config = dict(
    n_head=8,
    activation='swiglu',
    norm='rmsnorm',
    rope_base=10000.0,
    rope_fraction=1.0,
    tie_embeddings=False,
    parallel_block=True,
    init='normal',
    init_std_qkv=0.0302,
    optimizer='muon_variant',
)
Each number is 128 + 24 x the weight over its row's rms, rounded and kept within 0 to 255. Layers, rows and columns count from 0. Numbers have three digits each. The size before them is the row's rms in percent of the matrix's.

# up: layer 9 MLP up, 704x256, rms 0.107, rows 94-111, columns 0-255
# down: layer 9 MLP down (transposed), 704x256, rms 0.131, rows 94-111, columns 0-255
# gate: layer 9 MLP gate, 704x256, rms 0.104, rows 95-112, columns 0-255
up94 103:143116111169174106102145139111114081136149131132131129140144142162100146126134098131158139133144107128117110131127132111161108179137128128151119128102127163138142142131148085144135121106145166109136127121113087093151106116100117147161115146126157119115137111119157146124093132157092146139114143136160115126128111093102158117148187133110103088130082180122194096102140125127139143111132121150133130110138101113119111092117135136138097131116108115165105116121100118064150111144097127065116120104195111163096158127137123137136117125126127142100116125089193097107159111143102142149117134093088152127176105118103141110109090123091127151152109090104123094132157166117168076148132097145137140168124143129146188093081090082121147145101137119155151107121109112171123091131136131
down94 101:113130142129124150128106133070179096131119139156140134103139123135132175159139108113156155117153120100105139136148136098142104101116093128098112113156121176157130164148111133136160170112128144140132155148155139131110122138133123126108089156094109120131127159094132171132090131160119122119176107105118069111125115107133139135135135123124147137133136126142128103156140140126145113133132119126124142153128193113155127127171183108118118145125115147145121120141129126118118060119110110127154064110137137173126114091083094121115103140095180156155093135110148152135088129114127122088139131128139149141136054159129121110074142144119136074149135153121119089149131134096142121117175145093102120129128092121128146127085106107104174130137119094128171104100172096189109105066130139
gate95 094:127154106184133132135142119097122123134176143134094100076130090124122144124113140118163160098156107115130165142120148136124125083165145145165139139100128093117152102114099148119129167150157148130176162121109101098117116163156156106101093146135112122117145127127174107111060157193111115109139128128143159159155135121099128145134116187123103090091116133125117137098124156125104186142116197125128091133104108171125106142121109135133113133160128106160142151114140121109117088092082152134157176141101094180119126085105152149110121112145101146120133128097124130149105101134152105138130120167122111109104108104154126123153117123108122098160127111127132098118127098130096125133107116138076122151122104125129138134088105140119134158078101133139127097086172131140116155124071134
up95 094:125110136133143164118135140115088179116101150131068144140091171120108153110091101136106155126132113147154132130141148107103144163124153169095098134127126146106157165161144100132134157125128153098110126160088135091097113163143124060084127100079117131119151112149144137132111147117146109100141114140142078148062167091173140137146152141156120119155149164139150104142149077133134094158113110138092127129115147118170114143116094107122174119119103142186120119119117179141115156124133108127125151152112112138154127130078170139091104125170150124167120107171158140095171135153133099160135105106092115126122081133143145143102139129139123124160154112136158129127155132108135155164130117141141146141127105092119151136083116151126112099132093125180130143111104112139151161130121151
down95 096:101151121098133152148107086107121125096153121123117158117122139132143140124118116115113121088126182170169145144127116171124128117144101123114129151108101116127128140107120139090072119157146160162161106123168188171152136155099148138140163146173112115132137082124148129118128139125147167153133125142162139098123160121106164096129123079137137138134107131112116144095102104116158094109117112120101126134148166126161150139118119107139115157167102146089160131162142146134115157142156099124137162103129135112158146114086134119174095160119141145135135146120196116136131089071122126119115137195165119158129136131126110090102155132130121130103128105122167123119132130132185113113080079151152147146095088106140119129149107132141160091149094144129193136122143195122126160107109126
gate96 102:127131106144149093149112141117161101136098126096098102118125109146130097130162101127111122137125082143135168146114120083164121104121122141126118120135134139137133093092075162136130138125135148127133137135096105135107135110118128144142175189103121125072107120127128122131122168129163134138156136148115113173154118110138100126130121179169189134119174171122129149143130165100170094130050117150108139131093147104150126134162168167112143107178109126109145103093106171158128128141140121141122138146099133107106198130106160145152172157115119136105133149088127129114169121098149142127154133150131135109135109132141129115188097080113131130158109114121154127122128181092130093129121148082095089141146135131153152113123128147126078097159152106138086125140086122146130113153146117
up96 102:156109107140148099099143104137108098143168112153159129149133134128128092137159131154127102155071090102146128110134152114151107136096110139125117145145128150123122123112091126118142091095140130155133181128083106140157149138145136157138092145094126122124148129093168114130131145131143105117155156132109093114149139145111142169120118107142130130153178107153086128139104123130110142140097114092117093124124131153166130100139174106179111115138065158105120090088124114138130152163113117107133094057141174146105095129101145108071149157134146130113126097117091096139170126123163147091156146126133131168118095130150103127136080117076124129152125091106159089158153149137117136131067108089129104104160104143142118115147125142130132105112097143124126121119172091177131111157114096
down96 104:146131142143128102140097116155103116119132107137097073113153108165138146111146125130164131117115103161121125111135129087134163126171150117134116163116125117153148150114119154108121085098134102150104167128158106093163095136125152144121128169140146070100159129147175103105123181142140109174120152104117149100138176126118089113098110151155102159181154121094115156119149148129083137119103136146142129127135136153123135144166131106113185121162121205106148142154106143107124134106156166084138134096152176128101129080155177169078130118132162105155142110117161114158119110163095127150120114115145100144119126094135146087123097114144144102132094126121148127116102158127106117154159134104108091118139131115124106133123142101109157133136090137124134088126118146097083107149146091
gate97 104:125111162105100120103146098183130084115117134125110109111125161123104117114121132160192155089141148161138152135121073151125138132148156098152152118133107071135139143126094139125128115167157101104176121144124092138122128118117111129127063144086131098149134089121168145128126090148109119139165083103119113109135145164139131142123163153099154112099103124091117127142138118157121110130124137135150163166125166083122153099110080119089060140133106120157107123126150133123153126151188157123146128156120074080175141127163135141164121142127132151153150136173085124114137138133147145119145150121126097107156150138095106118102128126126161142158104107117120125122097124139138101157161117092152146114147112166155167163097133148132125132131111132073163096135145105095102140142128101
up97 101:135155103141166109165122131127125151160228100152103123148138120106089133104146120109110090117112178124165089135114080101118119124137146111177164155198094086126120146108147162140121139128099104157111140114112138075080145116101143131092094085105100117085098125110143100139148155162140160061147106078085145118082143135126078122143174112148137124070140097151160145128123155155143108115112111127130164106156100158106127156130074100133135135117117151107127143143138116141110111114139160152132107156137082126131116108104156149131165127132140123136129153117138144119130140142135147140142137131148120094101123122140122111127123133113111153108167139154114119115124132075104157135120125116153171144122135123165164143107115147108104136149151160130098144118129107130152127132140146
down97 097:145154138163145150110105134163148115154141135133133159145122125131170149120086116139071157155106127117118120119122156088150136222140111110090141123101123120129115146136123142160149122098101124125100135146167133174125103161095123093145122120154116162137132119149125143149142132114130090168112147131120138127141126131129118149156143104121118104158141143081116087138118075131122135142154112143149184197127148158133128105105140188111159117146130120095111156115116133151110092154108138103156139171143119118160141085112116143115156140137124095148095120111153117133192081148149136129113111136141115167142097129077122129143166105153102177119137082152062126152150162089105138149110119144119112122108126135102129079167118139123170122109089123115092156155103127106148126125121154
gate98 103:128116122163107163130103153111131149142107112145137116100122120133127126137103178129107103150083155149128157111152131132104097146153117118133132145130108118121137107094106122123087132105136122098130120163170139152140117081096126153141126127132143158156103145141095126109100099132151101098150142105142116127082129110098126162112105078126081153105138157125129145164164112139154073138134134113071106128103126130150180161116174139142113172106145129127121143154128098105114122112151109098102083178135112116127138128160130121144163142118145141061102096144159110168118137128095144124107150129122142145125153133168145133138182146181184152149156115078169148121096114137136119126122126110142174130106100118151143092170070113127089133119086094089120103111090112111102164113165118
up98 099:141150142151096122138100126113088155116133110104125083137110107114119126113118074117121131121165131135127101126133084118146139107164152129147123113156159113127101065123119121152131128160164146155123133136118119117144122141122146108122116164092117125135134111146099124153185112146159135167166045104127124128163124113115173121179124115119100167092138107132139123132136131103121137151163156149100123120103087097158166110125070175122154120105128132140139124155154130114083083110100107133105152100134133139155122120121131138121084120107111104162162113116143153084137091106179150109128081162162114090164113140106129144185134115127143141129116147168176114120067121117095118151123126150143110075131147137121069129127162121091132151095142167137135134149123152148113138158117157
down98 096:133123114129144145091116135135082092160068151104143122136104151123103113135100094114103138126107140123097110113141113132091107111148092106131108127071109141125101127099122129106139152104157085146108141198128112092083118177169126165142154128138148144086125111100106137160102111149106130136106144117108174151065134173133079159127116120141100131099085140168137146071185147140086155137125153146152144154119110117108098136146128137116123175108094107140114154108104143087152142131127146116091117102142140158100154170086150123115144122148159075155134125124141174107128161119138118132123142126112136158118116110109127118141123159147110117116107133128139126122155143136120111135058155116161106135113147151093154146120170117116120145151138147130149159087127156155168111133137167
gate99 101:155102148132122120146122077114143147140065133122083072123113135140121112112160137131079161137123155116114137139131154146177122114152136138099109116131104094142103113133139107113133128153106139093057102158111135135160125137126139121117156137111079113095119134079182135141121097133109160110059128148085164084161143114136151102112148173049127085128106087131117107166133108150120132162129121102107150114122132110144158114149117114113100159143128182130107139139169162111109141114123149138096128129152119121137137113098126125142124118119129127157142130144128130128113157114119094152105135119171170140149142067113118140117140105162145090139159124091108136103111107112139122139146140094064158155118109148102178146125094123127107163098144138137155136117170116134164130127090114
up99 099:159136115093148098090100143149095141147149105172132106115150127152107101114142171095139096130142150144102139104093124155116125166155135123110118135151140056150149132140119108135140113114131134160113091138095093137104093162063146107110143121139114151157134145105116089134107115121158103130153156136132099138165147129143158151127126152108117132109122165145113105138117094110115134116173096149120119139105115106109145138152160177153124089156126127109102155190170141165158123102102109140167128161139165158123089119105100167167187125133109132148102113115150176182142139091103087127136133161135114123098122150081138073095144094109152090143151091145102105106109130151117124126136145117154110135135165116112118126128154135101089114151120132167106142111157130144107133124174127
down99 103:169126135119134136085146115141123109108092112137121134131141165118148116102141089128125141140117106134141141088158106153097124113107168140164125124125163134093121138124115129123119108134106134110110169115079100157152111121145152141133140172111099130088124117110093164118114148117133142180109158102101166112141102162147129140137080074164146060122106124130093138107087127161138146123132134097113146080194137145093110117165097128106081148143119127150079117106173144161098141130154118090091144098117134120122116152147103110119139152133111089127167101128122099122086163135117078098120115067141142133125140147130140174092113116120155085154134103119167149150110138141175125155158103112120133110153141099129179101111122173137132148149153125168113082123145102139133119135135129
gate100 097:116164139129123133166141152089171116100103147139174150089127153125094136148102124101136123152154132110137177093126124119119122163104132137144113139126112104118180100110088115092099149102126173126181098115111127162105137133143185174092150122119150155132126100121129128127138115149108156138116153129128114134125144124114119098155138137182122127143119139140119141132078100162100113129117126152112111103135130078146116121157122152159103083113115167125146129133093138134134172153136121123137115164129149145088161115153102141180139122121139116124148174132137169101110160135123158155122113139160135165112160100135160168143170159151152151085157135187122146149177117131069110123160133146146149128124154086188139129079115141105154080114124128151103143142141123144120097156169154
up100 093:141075149176151119145115148175190069121109116120113124125130161106124117148121107114133118148112106108149174136154104139115134144162111132141138115092102150100109133109109148113154112169187135105121112165121152072122109128169120133117148097150154126098172114141147114098135145163069147165135131115108091130119147117098157104112093068114137135113119090132102093138119117145099091104140128122124117120169136158130156121168103106099111120154114127163082105114073143131112115140118143131174109085136130123156111121108123140103132127098101135126158141114148130104181156141128143158134121103127151145114098085118080138112102153127107092137115119134107063096139112121157129130135168159121128150195108093139131135140148110114121121171158152107132140122167132094111144139152116
down100 096:142128121147138136132147099109154143132136155149120104158116102090114136131149137111134129151116160166134116105121098115153159128138122128132133147089139079106129146139119125142100105152110134124136112096116137149112126121164125118152114160099107128124149109151124083146156168122123148108112146118130148139100147085133117115176143163131117135110150168128188085149138109134078119159109157143164116156122136093149170119107118129133128132132115183147106127146100173128102141134090160129131128097151170142100149116124139066148114092183136144136118138100082076099130143165139184102139163099104117147123161137152126167120099113160104132121080100141134122124100134160073220106161141088117148100136097125124148131118175118110102119106106114107150147102119104131100149186124115
gate101 100:121126113150136160162123144126133148163096166098120106125148112151154102124134148112147096143158128129149096152116158133138144175101157130157162122125154096109063118141121081136124102108107166154127104132154112165157093101102108106127113142178115137112181155131137155145076143139109110119155150068139132137147087146095134167117104180159101154143086102137120166095067131092123118104148115177115134149149150122123159148139148122123057186110129166148157150140128117154144180144133111133138095129128165098143110132133129134128125137119134102091125137167095120129109137134126114143144142147093130146124124131133125128110155191108113063147123095123122101137118133100113135118097129121130154140114140121142093160122113115151135155151084154158174139129092146142139129168123132
up101 101:124104124116181155141139195117139168131100143117146147133110139136148159121146124130157130147124104155163103155146148157119134161151153094123136135160142152131121149116133142098101122132137120137125113138158093086136129102114083112205124143139102144109110158158136102149133117134164140116126141123171115131140104082144132146115092124156155116110136119080136144110145101120110133162101107137136142151149167070159086080100117132176137123126114099129118141173106087123112096121089103146129107173102113105138106146115130180137104102153143136133166131126090132158127168139087126110134087092092190160134115109108086119150148155133134147165116124083134196155140111100103143132140164154122136122089148143128165156130123178096136117133149145132132106168115104139110112126150129
down101 099:108104144116098130165128155146127135093129145123154148122127131109146141122100129128098127114124155120132161146091114158118119131111120098135154136120173143052116109151164134124167105169145115138176165147152126111143111095177135148102151141151154105098104156114138123133146111082086156149130144177124100151110151143131116142133128105103127117120147119089092123167177100136101142140137114102104117117129110122153124125103149108106122195107162115093133102111134110142128104150131155166108125087096143106215132141122135110113154109124141127094124117136156165121105071110095176144146155148170122149146138121122169130143134156100134135112167121150094149163116166078179129115147133154158081146150125111117157078179118095132140105112129097138144104140148154120117157115126117
gate102 090:105131179132113113123184141073124156126110132190116132126100142145150092103115165106135127090129119134124151134184162147144183159097189080166088110167153085109146128152134147109140130129133161124120171108130116129153109142076156145079126073112076112106106137100073100135154112129163116116138116134122123130106110122151123139123160106177125106116154136146151159181133156130165124122140118157146121129149147139141167118130118121144142108127117128139174127125131141124105110129090107141085104118127121142097148165097159133112144125139148088097139114096083100115119067143135112071126118147117119102129134127162158141105158136121097103114132136122157144122147108123091131138121120171157125167171126144090096138139101151147127111139136115123114144160111118147138086141135146
up102 094:136125113134114122184119179118141123147124115188142113126148128095078150137097140118114122152102117141155120112130157109160161133085145094132119089128173140119117152116119121153131126125125141115123102141155129117155121138125169156150134139139105137155161163166119110104110071102139113118130143158093147109116074150107110106109130168177125125116149114126140092136116096128134118171152152123120116149129120130084140116081095128123109096160091139172153088103134126093113107080140137113086093123161128165115116104153104131118183126142140121116070085111122133132131155131155161101095105175130137161150143146134137158104141103129127130148097155082189123151086110117154116142108124131148124131134076116170109112118156153162105101161151138165132156171108102162106135125162131
down102 101:140130126090144117113147148120107113087154138134147129131147086078137164156155113108163139114173119145098099175128106135117103171132141168115150113132122128164122130119111114084105144119102111141085116107117127158115117107163112071124149168151157135127108118103136126123129174131123087137138149135126153161172117174133109129172134149131133122150139122108088117112124148173127125137127122146103133118150163096140142079173138095126134167140179093081119189151096123140129148142106093127104171134125115106132117163113168107124120119121106091160124159144110099132111173142099102128125160124115105101115123139118152139140180141131157133108115085096087135154169107095171135108100139108118161093092154160109128106050113105107120151146150120126129122143116128107165148112127093
gate103 096:182120119116119112140122116107136111079119120145183124114114113134110179129131111117092135119104117146103156140105119146130152143140128106107129181168123137139140152106116092115105192113124155133149133125155121129138115141132116124149143154105193136135105128116122122150118142139120162137093093096142175184093126110184109131134124158087141139117110131120172135117114093135139160114134096132100116084121097153099120143158110138131114117099121120117154105110122152132149115109094125131142118113103171155118116107073174141110128101127077119115151110105116111150152155128109122130098131134110138082119148139105155154130096086130121110131126143136117132124096118152186151086120126125111153113137079107087162137166157095095071067153084086115142141074131157144093166132155146
up103 100:165147134177092129137109135102130114084074148143144125105153135095112139108160151087130159106091105135145203111172143115165156106133104100132112161151092132154127132132122112149104170131130109123125148145135113133108147101111118146120118096109188136174140157092152158159140095112091116141121099121125131148140105136128090134118146135087138112138093106151117148141104121116145194116117108158104136125108118141131095146137111103141121106094105125076180139131127134157161153107115148124140135124112147131120131097064159122062144117114130080115146113094119148110150112121151156176108131120160126123146114126117121140106101095139104127192109127090119115127123141125125117097154086144101118089101100125111188154122110116142091071142117138124146120146158163118114142144136141
down103 097:144128122098114158146099140111099128088125150093099138111118135141133090167088098107083145136119138154072158133162114115140169127153122192116155071173131127067078125143107125133146117115142148130122104084137147157164139115169127109102120130128159134078168177120097094135111098123160136093111088109093123147115113117138106124155107112121126126125116150138112107142090110110142130127146124125123118153115122145093118140103102143133128099096131113128130118103117125142134108081143146115149156120161101100124156099074180172110151169083133111132139131135139125132140101133116126091139112135136134146139175135178115096127098149147118166165141148148133170115106117150132132111149154149117086161155159105142170137138135115131115113166138061140124093134075132136119141174114138
gate104 101:139140119099135122112117137135094173087127147110112126112100142124126167142106136131100122121137104102085151144094068093153167118077148138153103146091106134137153082122125129125135133155143116108069111117111119148178110076130075139091154118153116150106147160155116101135121171109143116107087149107179138098133172087133159128131142182170124159122119123128128137157103085122152116131122123160119132126079143175111092168124123114099104160136156171098124113090122095079102112128127097140126128107139172105118115106111130166149130119115107152155128150141121119114126122125114164123131144143106141131115126134121154079180120105108118144123138102101160109149108102132118111135167121124119135144162136144108143107157166116114114086143105185121125110075179123117119132108156091
up104 107:125133104115120114135140126120134156133182147119131111095117129110093177134107181124143123076107127101142096136113117151119132131163149113075133127096126119151091093128145137108098133079161127155145126129121143131149113138128132100137120163152113088141155128140087102142114186106135110159100150139178113107101126058111150137118136123152090166181108108150171143155147117141150082104100104119125126151134160139138133133126160111165151137121151156090144079114155154155131167083148129166136113105099158122127107115089114155107112121106113112077109158166111093085126168110153099162119147128165121141107130115177134116122083134098128139129106082099147134157102130116103096117143125129185110074161118128154135140107120103132148131121125108093122114146136091125126140120111097
down104 102:126144129174149133188158127150103166127102115127137165117139114146172079104137128099111118120107127118120145096126130134106131147136126111089148069152121077149094142109119133149106136103165149168116151147151121152166130079162130137127122128130132114158150134118168117146094122144117163083148117151145118137123092126115120093123130070121111156126074153075149113177113097153124142117141135078152111143134103130128115173123140146084111088134166117120130105138147135108055153109096146153147087163129082181148136098102107129145129142078146144110133135121090106116114146132120119165160128088168112180133128067123137123128142111132123142112163115143138149139136105084172114129117156159107100174167116123128128103122136115139158135118151101153139123121134106115121144154138140
gate105 107:141143144108154162150133140128102147120112143132101157132125152102155135093157093109152092144173149103101136111144144150134108136120114087113094151115106148138119135131150126137119099123109084147106074122090100145119123147167161159144152156095130138150128136156140152105096126135134155135154160129070139120120106092157185144145122124124105145115123116163158108135146139119135140114145106126157141130141108115161120146156174119137142191140164152113102121170109170117156175090145077151122144160151119132147161153108097139144159114142156115157118095124138159159185153145090131123109078155092126157130107146150168129107132090150126151153127118122104141144120109092113110132112161142148133140134151070149130106108152089148150163157119146150055129109147134163138114171083115
up105 108:109135161140154154120163151102106130111110151085121141114130111123143130115163111145154127110126100098112103130143145088107118125122135114113085156107115197127077123135106120096098120158140084087095110128120125119124111125128178167139177135096130149109103157102116150085109100129128128098132164182122171153138114124099176137144153155094113119121112119204116131106171120092144143097094114126108166128154095131134109143126165118148144130167139101144172130144099170122133162111117108128160129151117151123161119142083130106123145130095122147164094117146098156122149147145134148139102108071109138168113089129077141169168129140176157137138117119088119154172158107111127101140130176121129107150141119133149128088101134126096133142106118114112091134127142123095125147159119114
down105 102:146136166139121138099125192133136109107125166102171130104150150123149144095120113087124174091111173094093130103139129159141103180130138091134095095081117104155126135129114114123125143142137140119161143154136124150093117130140155137159145145138106120094139135073120116087148100122129138096140128080122143149097103077121159112104100127121128129120131108142139094117155179128109153112147127120110178116152126130122145157192162100143148143140109143119123159140114114123127136108187123112150115117088137184123147136096102151113125126109121116158116072112140146128124040153165139104089099118107137116099147109140101099121159114136137183093142134154109137171147147087110104114111122112097119132180150134115136104110125100171116116134145145120121107148122149174118139150127109
gate106 104:128124150120122084137149128139158093111129074104122133162082142160145147165143068098130122175112096096091164100110106107124135159182175136121133127121117127128142150098122142152130121158079106104097067103109175116085138134141107147132152142146107118134130159115142127125112146142147159116114122134115139125119144109133167115102140166132124172089117113146087081104103122127168127114098144141072135146112155081124161137161092146136124136149128140106115103078124151130091148108160128105140146128143096142120156126117152080098161135104138145121137115129163127065192128164144075115138137139113134131143188116109115142143117135148176148127135090163133136136113106167131130102137124143081095150147103132124117137105167117105114155168117118137151127128092129138150150144124138
up106 106:166115109141123195128125133110131139127145149114127149108079120094173090136122134107164118116115105130121095098095124116124180158138123156123087135160111138111104193130140095107150129108100158083124131074140099105117114094165141152102124128146114130122103104096116115123122124132105096140117108068116099136120099122129143111158112114124125123153156111129140128073089167140105147118134146156130141111155122164091122092127133150131124090100084154161114096138159125129113120118149140122110165142152160118140134137135070130149102131136079114136121144139144125124140103155120157126113120113153127112118152129158162147132149142173112122132111128064177116080119129162134146149117090136131094161082136129124131164119047132083180141167121148140163156096108164126118124144138114
down106 101:136188128142107114108161144164129132162158089129104090154116109125141090144093120084108132109119125145132151114103140134133049171122086167143122105175108120093088102155124100149155165136099101128148096139128127130143093171100148099122125130110173112128128106144137084167113137121140172106115105141145128102150120146091125137117123139113118139138134135093096092134138108148150101154117111091078142108123134123121164149141135153111111073073156130145154164119148129136127133105143111144138117132145107177127100135114158114128132148122137153143103159128120096149119119115111174064116095124139131134126122110128156109134204095151152111130136121118086141141114128152045141120133089135167137144117131118130150103117101153083165099131096154136160130125149123120137127134138169
gate107 093:100156134135153130130111170165135135144122126139138100087091113131149172078112103140160147169093147178144124125121119158130107128133135183165135155115114147130120145101142095094152161126146121133099088135152135164133134108156123123129120105117173137135132124114127099128131114118175151172160131140114148112142137123141134123137138134121095156120122107126135109099123122137086130137104135081175134138146154113136115127108162185139158114118104144136145144096121104152132117127158137151080122147118143110133096128140072121128157133092164124142153171102143137118140130138104097148111115149115177175124150141108123125101118113140234120121136154123124155133054124086118133135070135142119114147160121178179145101144103133128139162135092089104102128131157106159148089102089130
up107 098:118115184116094095114154147136111107144088186116117164161136139125102112158150116143182122068136132089100134125145132145115137136142103141137130123160120098120138197104102143141109114167132124087109134108152149129152150104147124121130079123164099141117167106111101152099105169140119129141143109112139139118145120122094115125184117120151149130088127131124094124119094137135129099148172160130124128097120147151134151131178123089134083134119109123146136131163166122109152140120113126135171095122134142102148144112142156110129137136125118125151108063130139181096113081177132131081102108116130150076114127115151160128113161141131140172123120125130145093148157103157105128090128121129125140122108126097105098137098156125122107068090147080186150135080100113120143107155121120
down107 096:140141074152141096143139112143139146124122188099144121121145102078143091157138114121108143129129130138142117137121136131116125118121123128114121129100102110119144174160137165134113140117123140102133088099115094139146111085152106115108154161127125172062172145115144126134132077139185116135146121101170111104136169129145161143133127158160173134118126137125105092126127150100126169123115169138128171086139134097131106140124128135150135095171111099172096120137128116142122122117147158120138133122124131107116132185083120141172132110105182137153148126103168133091123184123091094141119104152149129125148123127115123127128172141123116121140139113117149129101161156108120099103137150123183096134141100093190162097118123111140104154126095133164164172177161143104149124082132172
gate108 101:128113150144117136116157134164135149146093185153163154145137122137133112137102143085146120081086112129133119112161166109096154109137148114126073127096143130107173137097143084148102089092073128065134137122144085128142142136136126130104154135101138135110119084149127107139135114163084134117130103089132149134111127123078131153152141119105111118124137105098169097134107137077162135146074137169107093176128133162100098113096094113126116172140117108107098139113146157151096146150111108151100136090155152117123138102109134114124112130130154080151117158130086131149111117081115139160114123111099166160138108118075096102086141099152130136117138142133112120110144155175115096136135132141136134118128112130113099143174123158126159129120131184155129115131153122117153146102088094
up108 102:142141148110174052136099143142155160131146136154119176112130110115111129145147119096101088116107148161133114127138146095131176115164136101104092128136120135129141104131159152164153161131089130079150170166139155150152127126103157100083159127148100137145109113112129162120130125120112128082149166114150121138104120141118199137128125141139131148136106090092155121137103147126102131154114179153094127144110125172134104110116159109141136175117117076077119148102109144147177117121120122126130145148133113112135122113142121126093080081111114118086150139140072150086140144111142131105118146142132160135126107145115127064121150099119139126104086078134092145114144136107128091133111112157149152132118133141113116133086168159125132078115132149128107110131176153141119179139148125
down108 103:099162123155144099181103136141154111132149126132125116121133134112139142145149120081152132127132079119106109141098192117119112172145125125142133098116101102179128141105155139118136114103123093153126111092115113121126114126114122127123148155135112140128162069152151115148155122103144159130065124117093145146129111147132081095133124123098144099139101165138130121125160097084104153123147132153136080089133102109116137147102104083109141094166140133105129079161156115095106099149105133121134135146135100148155129080104137147125117135116096116103142113142103135180161164138131104145079136173131104123119113081139134122142120129155106089143132108102181104114130173160139143132142147145143172169151123134138088067097132161148146107122099104134128128103112129109081101102062107
gate109 102:112127137111135099135126145097134076147147119093123155115101131150158129142146118108148169130105125111172159111121114174140135135109133173121124154082089155100087160137175134146123120129108095124127147122113149110130158162122153136137134124116101172131098148173110140092058056165079127105165149184142121096121139068127141127162127140100144108169065128102144126120138105136124140144098120139113118135108137142130149098153132118144159082138135103103118122172108152159099119136125112112173145099114143098127139098146106121124100116125137126139111145101118138156108128134161113082123094129135117124097099110125123156149121124134136102136134133154134126111142164137064123158154154111138111153134160097099200123166121121144131099120055152158139160135143127134153115143113145
up109 097:120157146143157104107110131092115096130089121099156108126075148183124140084114094158091168112095133095137120125106108133182094129157088121157167118079114099150113096117150108101126111129114155138147108147105104147112157135098119102135110127088103149126128134140126127103129127128068121147111114149106092125107127133154147147173114140099127162166184149143162117107150150141129119137126114128131121113127141163110150112122125104126135111109141117088149126170134148118129133123159174069139145136111092165139086102113130141153158119129100104105119098137169102112154125155157127109078137141074142118111105147114115140128069136130117139122104136156129124138105137089137062094093166113104123143155127152122149170110104135109157129183099122113144135172119084094139103148139135
down109 097:156131113140083151120137110089122112085136136118118148116152140139072139126100138184078115153123106146131124144130127150138152191137114142086098104151135110132117138126110103102155151133088157167114113128112100125100149111094156154160128127157153143118111128103169146102107162102115115135147120119149134083096165113138109153167111163103095127112115178142150127084123115151121142135130077175121109110129095106119109129129130156147118096133099138133157168131120084131129161147091105115128140152158159151173147071105168150138091097147129135139131100094199135129136123153128107119097132143094143139153161160131145128143114114136111124169140125120122113150111105122156119131130176118145088135175152168092087143165145128149118145149167100114093107137165112131112117127108181
gate110 098:147123109107119115196152134082117129159120065144157113090144140117064118144131113136155145113126106118140096138143122138152092127148157141092100143122091133137111144136144121084132142086153093147143128131128092104152144194096089162132156100106166151149120133101139111125116146123131128133111159178123127150090129096082113149079139136074136110117146144120107139128132127131130120150179118153112108138157113115097150105133171128096132152120106134094139158118137142142137133109116161121126125147139137141140124172132163123128172148116128133142124123098179154172125136127129141151143110211096122123192106118126172142118090136093158103138143140128124134138160088138128123128119102118150107077153162127113095118120116143148123126112121118136171132140157134120130048086109131
up110 095:084115129115145134089123097092093129145075131110166142154084115153140124090151139113143137091161090094152129126169131138152097129167126174077156139097118099148143115096113139131152164098110097133146139170129095135104131100140113115089168142162108118123133161093124135133170128142146109128103117119154137144109139135155119143169123145124121089109137147114122154121159137137090132120089094101169084140139102117148138107161139123163110145128069141176090155114155062143143118170148172144118105108147147158127113131084137132168131148094139088121141124109155129139145130115139138142166076112102168151096114080134145139160103163146124143147111133137136083120092128135117140110104135101135116123146129099116167122121140107131127101152144128145146115163115170126115124158179164
down110 101:139124115170120135140104158133090121107134120143151124112125168095099151150134147150136109114112145144161107101130172083170135112158161123147187160095152101138111145097174100120137107121110151115142157111121129146118133122128195116056114096161111117091175164131139112127119170120102113123176099144151135175153157079097080131117102102159093102135079108117088102150150111165119138110118112144127126129167167152175076121128119110150129157118119080122143104137101146121121109132135141133080110135135112149114104114126125150144118142127117105146135139116136119115108163092131113100124085108117150145122094137071137080141147115092119135151095130166124110123102071118106174120132122094135156143122130092106128124109137150132120145129150114127155105143104133099168156151122107
gate111 101:161077175161126150155136111158160138135120148106152158131094129093145139164109109135090121124108121101122122136166120142126112128104148082168116149133126101144098112129109124095145127122086125139137141116098104117104091105086190129154140110191134145127166099157126120125086152124143113101122142135090110135090131094115137122097113093098141143128100132153107143155092114147157125163145155116099100104133115080124137140109129161148133137125155109122109124131115171138116155152107155162159136127088146101179099105130092136130168097134118113122138139112119162133091144150122109147131134110117108088148107148129107219110116162089153101146132167142115113148162135184162163137140133124097158156098165118105122139132112126121146055159157125124127112130122151099107100106141125
up111 101:150125112172119133105143157095123123151196157121155142171092104132072162111106145153090103136118084110154123121094101114138121145126111145071142098139114149119115096127148184119110172081148110120133134180143121111129173139139102147109165111178130125124132113128116135130162143158093132151158125176084140109157069155117140133181120081095094161121162106134117112150122119133135156159115130118106118109141127122148150131137122103138095116096156090134143135186190146113117099107140067096135145156125120134125153099118139139140119136151116139146132126108121116139108118125128136167141121171110150087128135107096139101144162155103123125107113135127153107127117107103138098141141147150170138142121155158102183120149159107127140102104127151142136141110174152137136081102130125
down111 096:145094163132060121129163170111152081132104108138119124109137136138151135136141143120128141121102092077116074166129098056098120159090139120117157126153114140131115143115098134197155094122160104134181103137131080155129076155141097103137159105095160111114146145077137115126141130105139123126144116106177146130143149127113110092116131126132101121131089163094140119132136128123123154123112126114145119151149126165140134085118093137084081097137126117152110117112161127157117137128112151108137152138127130133144140110122121153130158118153190173128171127106126137105124149140170166124123101084134104118136142096149159143080153115113108114124181110106150135144160134178135122095133153110168133088122126154157096142116121151133134101101116121123152137115142101101131117179148152
gate112 105:141165121116123124074138135138177111144129125109119102125086122166131088082151155161101095103094148163096167096155110138122170140170113102152099189201153126149112137107098121100130127107100127129073085125162127125185134125142148092106139131172115097161132122142116146123115115079133128155113096111168127126120170109121095150122123154122169136156133125132122133096111145111127119134136172143124118124106141124121118137123134114119099127168137169107134161108129134147176073132132118117160114104128177125119151165144109157140131091151121113117085097095118148113098143105117139094115134177056132116108150123141109166113151134155143147144119108107137140107110123099140071153142107135080131141125140159128140139140116150112168139119146137118138100145123148148164163113109109